config.toml
num_hidden_layers = 13
num_key_value_heads = 4
head_dim = 32
intermediate_size = 256
tie_word_embeddings = true
max_grad_norm = 1.0
decay_fraction = 0.767
dataset = "wikipedia_en"
Each number is 50 + 12 x the weight over its row's rms, rounded and kept within 0 to 99. Layers, rows and columns count from 0. The size before them is the row's rms in percent of the matrix's.

# up: layer 10 MLP up, 256x128, rms 0.25, rows 238-250, columns 0-127
# down: layer 10 MLP down (transposed), 256x128, rms 0.274, rows 238-249, columns 0-127
up238 096:82 49 50 58 50 37 45 31 35 45 70 42 54 59 52 64 38 42 43 70 60 54 46 39 18 42 47 41 44 56 54 70 52 41 39 76 63 33 39 50 49 33 37 33 34 46 39 59 41 41 44 25 53 51 41 51 36 68 54 39 61 42 53 40 32 52 44 63 38 41 45 63 56 60 36 45 44 58 56 49 46 63 72 48 65 51 58 40 41 67 53 54 54 30 67 57 42 54 62 48 61 49 56 60 47 65 45 55 59 41 29 57 30 53 44 56 57 62 61 66 55 35 69 23 59 28 73 63
down238 089:48 51 53 59 68 43 63 69 61 43 48 60 61 43 42 39 49 83 53 27 43 35 56 63 27 33 53 45 50 53 49 56 45 50 40 28 57 47 53 59 39 61 63 72 34 42 70 32 49 61 43 39 32 49 54 40 60 38 71 50 30 61 70 35 48 82 52 31 50 38 43 52 49 46 55 30 45 64 37 35 54 44 51 44 34 44 66 50 31 25 34 55 47 61 39 58 35 32 41 54 51 53 47 32 37 54 47 52 64 35 49 50 42 39 75 40 62 40 72 48 45 60 35 49 46 53 41 52
up239 097:64 39 52 66 59 35 25 31 53 33 45 32 57 48 61 52 64 52 57 61 44 61 61 51 42 39 57 53 50 50 61 59 47 70 70 72 59 59 38 54 59 59 48 52 33 69 52 63 48 61 54 51 63 44 61 79 50 46 61 68 57 47 24 54 51 57 53 45 70 41 48 52 50 61 50 54 44 59 49 35 53 65 70 28 45 35 65 49 58 26 49 49 42 48 36 65 28 37 48 67 65 76 56 24 65 36 68 56 68 53 52 53 41 53 51 58 36 33 45 56 40 66 49 28 43 35 66 47
down239 090:46 63 54 34 27 46 24 69 35 59 45 66 78 43 48 74 49 50 35 42 66 58 68 48 55 45 57 50 58 58 40 46 19 47 51 37 58 28 48 43 42 65 52 64 62 41 35 55 51 22 59 63 41 71 63 41 38 59 56 45 40 53 60 54 45 53 60 21 50 52 53 56 65 48 50 58 45 61 46 58 35 43 58 73 61 70 51 53 61 52 51 75 56 60 46 48 58 59 42 18 54 45 44 64 51 72 59 40 68 54 74 48 40 41 56 52 47 62 47 50 66 44 47 42 47 58 32 45
up240 109:54 56 29 55 61 30 50 39 43 65 43 42 44 42 79 53 72 58 46 41 39 55 65 60 39 36 70 47 49 62 51 43 43 35 56 44 53 40 47 45 52 61 37 35 42 63 65 40 68 28 31 64 43 37 45 48 36 70 53 46 52 51 65 50 51 63 61 56 31 52 48 52 37 72 41 35 63 56 59 46 46 43 35 27 58 60 56 36 55 44 56 35 63 61 37 34 38 34 62 57 42 41 59 74 77 27 30 50 37 59 55 69 60 47 87 49 57 49 33 56 63 50 55 52 45 56 52 59
down240 110:34 67 64 62 32 63 55 47 51 47 58 41 51 46 60 67 65 43 39 40 57 35 46 71 52 51 45 49 46 40 49 52 54 50 55 36 49 61 43 47 53 50 36 55 31 71 66 52 44 68 53 40 78 34 44 53 31 36 46 60 46 40 62 34 59 28 58 39 39 57 54 40 69 58 51 50 58 64 71 31 53 41 53 57 61 57 36 48 66 51 57 60 65 44 61 73 46 46 09 20 55 64 40 33 51 59 67 55 36 56 37 66 33 45 45 59 38 37 54 49 55 26 37 61 46 65 49 41
up241 091:54 80 48 58 67 64 36 56 65 47 58 49 69 60 55 33 37 41 39 66 36 67 81 43 59 64 36 52 63 62 58 48 60 55 35 64 47 54 66 61 25 42 48 70 59 53 49 47 60 43 57 59 40 49 51 56 55 51 23 53 52 53 49 37 20 51 42 43 40 60 54 48 72 51 58 52 58 31 30 42 59 40 71 53 28 45 52 50 38 49 50 42 68 59 43 52 57 49 40 23 50 56 39 46 47 42 60 54 32 29 70 23 50 41 51 59 56 62 53 52 34 41 57 57 76 53 53 46
down241 087:61 25 69 76 33 72 34 39 45 37 33 63 62 55 58 61 62 28 58 44 63 67 45 72 51 52 53 43 30 62 59 52 59 58 53 41 53 57 43 47 73 28 52 41 53 55 44 61 61 49 59 50 68 45 52 24 55 51 60 53 55 67 33 55 63 64 52 76 50 58 46 56 29 45 50 46 48 62 60 55 52 47 31 57 58 46 61 59 50 47 54 39 47 45 40 44 43 64 40 46 47 79 66 62 54 52 38 43 73 66 41 86 40 51 58 33 51 48 25 63 47 59 47 58 39 62 49 55
up242 103:71 35 50 44 42 72 40 51 59 46 50 54 61 43 60 51 67 54 30 57 64 44 50 53 50 33 51 47 47 63 35 49 53 46 38 32 49 52 70 53 46 59 44 43 42 48 75 51 76 50 49 30 39 60 81 46 43 32 64 74 48 53 44 50 42 36 58 57 60 73 64 52 52 56 42 48 40 40 38 37 50 45 42 69 46 34 60 58 52 56 53 36 61 27 65 16 51 49 45 54 20 51 46 45 37 65 84 35 53 41 35 37 53 51 66 58 58 47 44 61 59 56 57 37 46 29 39 52
down242 104:46 43 66 46 52 34 09 57 36 61 64 38 50 33 53 49 52 37 65 41 33 54 56 77 54 57 40 51 50 47 60 52 35 45 37 45 72 70 58 38 43 55 35 44 82 72 37 70 41 44 62 54 48 46 43 72 63 69 61 51 50 49 37 54 63 60 57 46 52 66 56 46 52 57 31 44 50 44 45 47 41 37 60 75 33 48 50 48 41 40 58 44 43 34 45 28 43 57 37 57 26 72 61 34 38 42 49 55 57 55 39 52 46 51 43 65 53 30 34 41 53 36 58 61 42 46 65 38
up243 092:59 34 59 69 28 47 64 53 36 51 55 44 60 46 55 52 66 31 46 38 53 49 51 31 61 40 33 68 57 48 69 66 34 55 57 30 68 48 45 75 41 41 59 58 33 56 42 55 52 40 44 52 46 41 66 44 47 45 58 51 57 32 34 80 51 54 75 32 26 64 73 40 44 37 43 43 40 41 62 68 65 35 64 60 57 46 53 69 46 33 38 46 60 43 45 51 41 54 52 61 46 51 73 53 29 56 64 79 65 39 37 57 61 66 39 47 47 61 42 60 47 50 46 52 47 34 67 45
down243 090:61 44 28 52 52 60 30 67 51 57 58 68 66 65 34 41 29 25 50 64 49 46 57 68 64 53 55 56 32 60 36 34 73 29 63 73 42 42 61 54 53 22 46 37 64 56 53 52 35 50 50 44 55 81 53 43 31 62 45 58 39 65 67 18 35 48 51 56 44 63 54 70 43 43 56 63 48 60 48 49 56 40 29 43 60 43 50 61 49 51 62 31 54 45 47 35 66 39 36 50 39 53 33 54 56 53 46 38 37 54 61 39 50 48 60 63 59 48 58 29 35 53 49 61 49 57 38 68
up244 101:51 33 58 51 27 51 48 40 49 67 62 45 60 55 57 36 53 49 53 49 47 66 61 56 58 37 33 47 53 50 44 29 56 52 41 74 42 43 58 60 37 40 51 36 53 62 46 50 69 46 62 29 52 42 58 59 61 42 50 34 38 36 54 52 41 77 74 80 47 52 39 69 73 60 63 70 38 45 37 54 54 43 45 51 35 48 30 64 57 60 42 39 53 54 12 48 34 49 42 50 49 47 69 52 29 38 61 64 39 53 50 64 68 44 38 75 59 29 61 61 50 52 59 51 49 74 46 51
down244 098:54 31 41 50 44 75 35 60 65 44 56 39 57 52 55 52 72 68 40 63 46 70 32 39 72 57 51 41 60 59 44 44 49 31 78 59 55 70 42 54 58 16 29 56 43 48 54 61 63 53 67 34 36 52 73 42 26 38 52 54 70 53 63 27 45 29 46 42 64 50 54 58 48 39 53 55 54 42 52 36 54 50 44 52 66 55 48 52 58 59 56 60 58 34 28 56 41 49 27 51 64 36 54 59 54 59 38 33 50 50 36 52 40 36 60 51 48 62 41 84 50 47 52 50 50 39 64 64
up245 089:60 82 38 64 42 52 48 40 51 66 41 46 54 35 67 24 57 54 44 46 40 39 55 50 56 09 73 61 45 41 33 48 65 56 65 45 41 58 40 59 35 61 51 43 62 45 49 35 47 75 49 50 41 54 30 33 73 56 60 45 49 38 42 39 57 46 51 47 43 54 75 48 43 68 59 49 60 78 55 33 62 70 63 34 58 57 48 39 45 34 40 62 50 62 75 48 41 54 59 72 64 60 40 44 56 49 51 51 57 42 50 46 51 37 66 51 47 38 47 41 26 42 50 47 38 53 59 31
down245 095:46 36 48 51 44 40 74 54 64 57 71 62 46 49 63 61 51 28 46 39 47 58 26 38 34 56 39 55 24 48 28 59 32 51 32 40 65 61 67 35 54 36 58 50 50 54 47 74 47 46 45 55 49 55 47 55 30 51 68 39 60 60 59 45 47 47 63 44 53 48 27 26 49 41 51 57 53 53 44 58 65 54 45 59 53 48 43 39 60 58 70 20 58 46 26 49 44 60 27 44 31 52 48 77 52 43 61 56 49 44 86 58 46 64 48 23 49 53 44 63 49 50 46 38 38 66 51 42
up246 098:36 36 33 42 76 60 48 29 47 50 58 61 72 23 55 43 43 46 59 51 55 53 58 28 51 54 65 39 69 44 44 42 33 38 29 42 44 35 57 54 33 54 42 46 42 49 60 55 71 48 73 55 55 42 63 52 61 69 56 45 55 39 56 64 64 46 44 47 56 42 23 42 40 71 48 41 90 54 46 37 61 55 46 38 55 47 45 45 42 63 60 57 55 58 48 42 44 58 57 54 69 74 31 38 37 43 58 47 78 32 41 34 41 30 44 56 40 48 47 54 44 58 34 56 53 52 67 64
down246 132:48 50 34 56 49 56 63 43 51 49 51 61 25 23 51 66 51 50 20 47 62 60 60 63 48 55 61 54 44 44 36 38 63 60 54 67 35 36 38 62 60 44 47 53 29 43 30 56 52 49 36 50 36 46 51 62 59 52 45 53 45 57 64 33 62 50 66 46 78 40 34 54 41 81 15 50 62 37 58 53 42 41 62 47 64 57 57 33 55 37 53 42 51 43 47 62 55 51 43 48 50 71 47 56 46 52 74 41 63 68 46 80 51 43 66 40 60 55 58 56 54 62 48 30 80 56 53 48
up247 090:71 53 63 71 52 50 52 71 74 43 25 36 56 38 58 51 44 47 47 50 55 68 27 41 65 55 66 38 57 39 68 66 56 48 53 40 61 17 52 36 50 73 47 54 63 43 58 50 55 58 51 34 58 56 65 63 54 45 52 49 51 55 61 45 33 38 48 52 45 45 68 70 55 62 34 51 24 62 44 35 68 16 43 54 42 65 58 59 41 66 56 33 58 54 43 49 36 34 35 44 50 47 53 33 65 38 62 67 41 52 57 45 70 56 63 56 53 47 37 57 46 59 46 60 67 44 71 39
down247 097:40 49 43 52 43 52 69 65 53 46 59 52 30 58 64 54 71 43 39 62 65 45 59 57 34 41 46 49 28 46 54 32 35 64 52 59 42 62 32 27 63 49 51 51 86 47 30 56 50 29 51 56 49 49 66 64 62 52 56 30 47 68 48 39 56 37 64 59 44 53 46 51 43 46 47 41 55 43 78 51 40 65 62 68 50 35 48 57 45 68 71 66 66 48 56 58 46 63 39 42 68 55 57 57 29 38 38 70 65 42 63 63 45 59 62 58 59 65 44 72 59 52 47 25 42 69 51 35
up248 096:52 49 45 27 64 75 68 34 42 38 27 46 53 54 59 78 66 52 64 52 53 50 68 61 55 32 64 62 62 56 49 41 62 55 60 46 57 60 43 63 65 59 17 63 53 41 59 64 35 49 61 67 46 59 33 35 66 38 58 78 48 40 51 54 33 61 36 43 47 55 69 61 60 70 71 45 64 71 45 62 52 36 40 45 61 53 28 66 47 49 61 56 56 45 37 39 43 63 53 33 39 45 61 47 42 47 62 43 35 51 56 64 45 28 48 42 40 51 52 46 37 24 54 47 58 47 42 50
down248 089:65 44 39 83 51 59 61 55 48 57 60 47 40 41 60 55 73 74 59 56 72 51 54 42 46 68 40 43 36 42 36 34 21 35 30 59 61 71 38 46 28 60 73 65 67 44 65 40 55 44 32 41 56 55 60 46 48 58 68 36 41 46 45 44 36 48 56 47 50 69 46 47 37 61 37 64 42 41 44 58 62 80 43 40 46 47 61 53 52 31 45 49 51 45 69 51 57 27 49 63 59 42 39 46 26 39 51 50 69 40 48 70 45 59 62 51 55 52 32 57 35 48 37 66 46 58 42 53
up249 104:57 47 40 59 55 51 59 58 49 62 46 59 52 38 51 70 36 57 50 44 44 32 58 41 35 39 55 35 66 75 51 56 51 24 48 54 54 48 54 29 46 69 68 68 55 52 47 46 46 32 40 49 19 56 59 46 45 35 49 71 55 38 42 48 62 54 52 48 66 23 53 36 65 64 73 38 51 47 62 36 53 34 67 39 52 57 66 32 54 52 95 63 57 57 51 44 43 36 64 61 49 52 42 43 54 53 47 71 41 42 49 36 55 46 49 40 26 54 56 49 54 21 66 53 63 39 56 47
down249 104:45 63 68 41 27 49 35 61 43 42 55 56 44 42 51 55 58 45 37 60 43 82 42 50 73 46 77 60 52 59 67 39 41 52 51 47 46 44 73 56 63 44 56 56 54 55 30 64 30 96 43 41 55 52 37 48 60 65 73 60 46 71 61 64 41 54 47 68 35 41 37 68 35 51 33 73 46 63 63 41 33 51 38 57 38 41 69 45 63 49 46 41 52 50 52 42 45 43 70 61 54 41 56 43 55 53 40 31 35 64 47 44 56 55 50 62 54 39 55 43 58 52 44 55 30 51 66 56
up250 090:43 78 24 52 35 55 35 52 22 40 58 52 47 59 59 61 53 44 54 13 75 43 49 43 57 45 33 56 58 49 30 56 60 58 53 55 53 44 45 44 63 63 45 48 54 46 64 37 37 46 55 58 55 60 60 61 48 40 76 66 42 66 71 52 49 44 50 41 51 47 49 52 35 56 63 54 37 57 33 28 65 35 41 64 21 24 67 52 44 44 35 45 54 58 47 43 51 56 51 48 33 38 31 58 39 33 36 65 72 49 65 71 55 35 51 50 38 62 48 41 35 48 53 54 61 61 61 58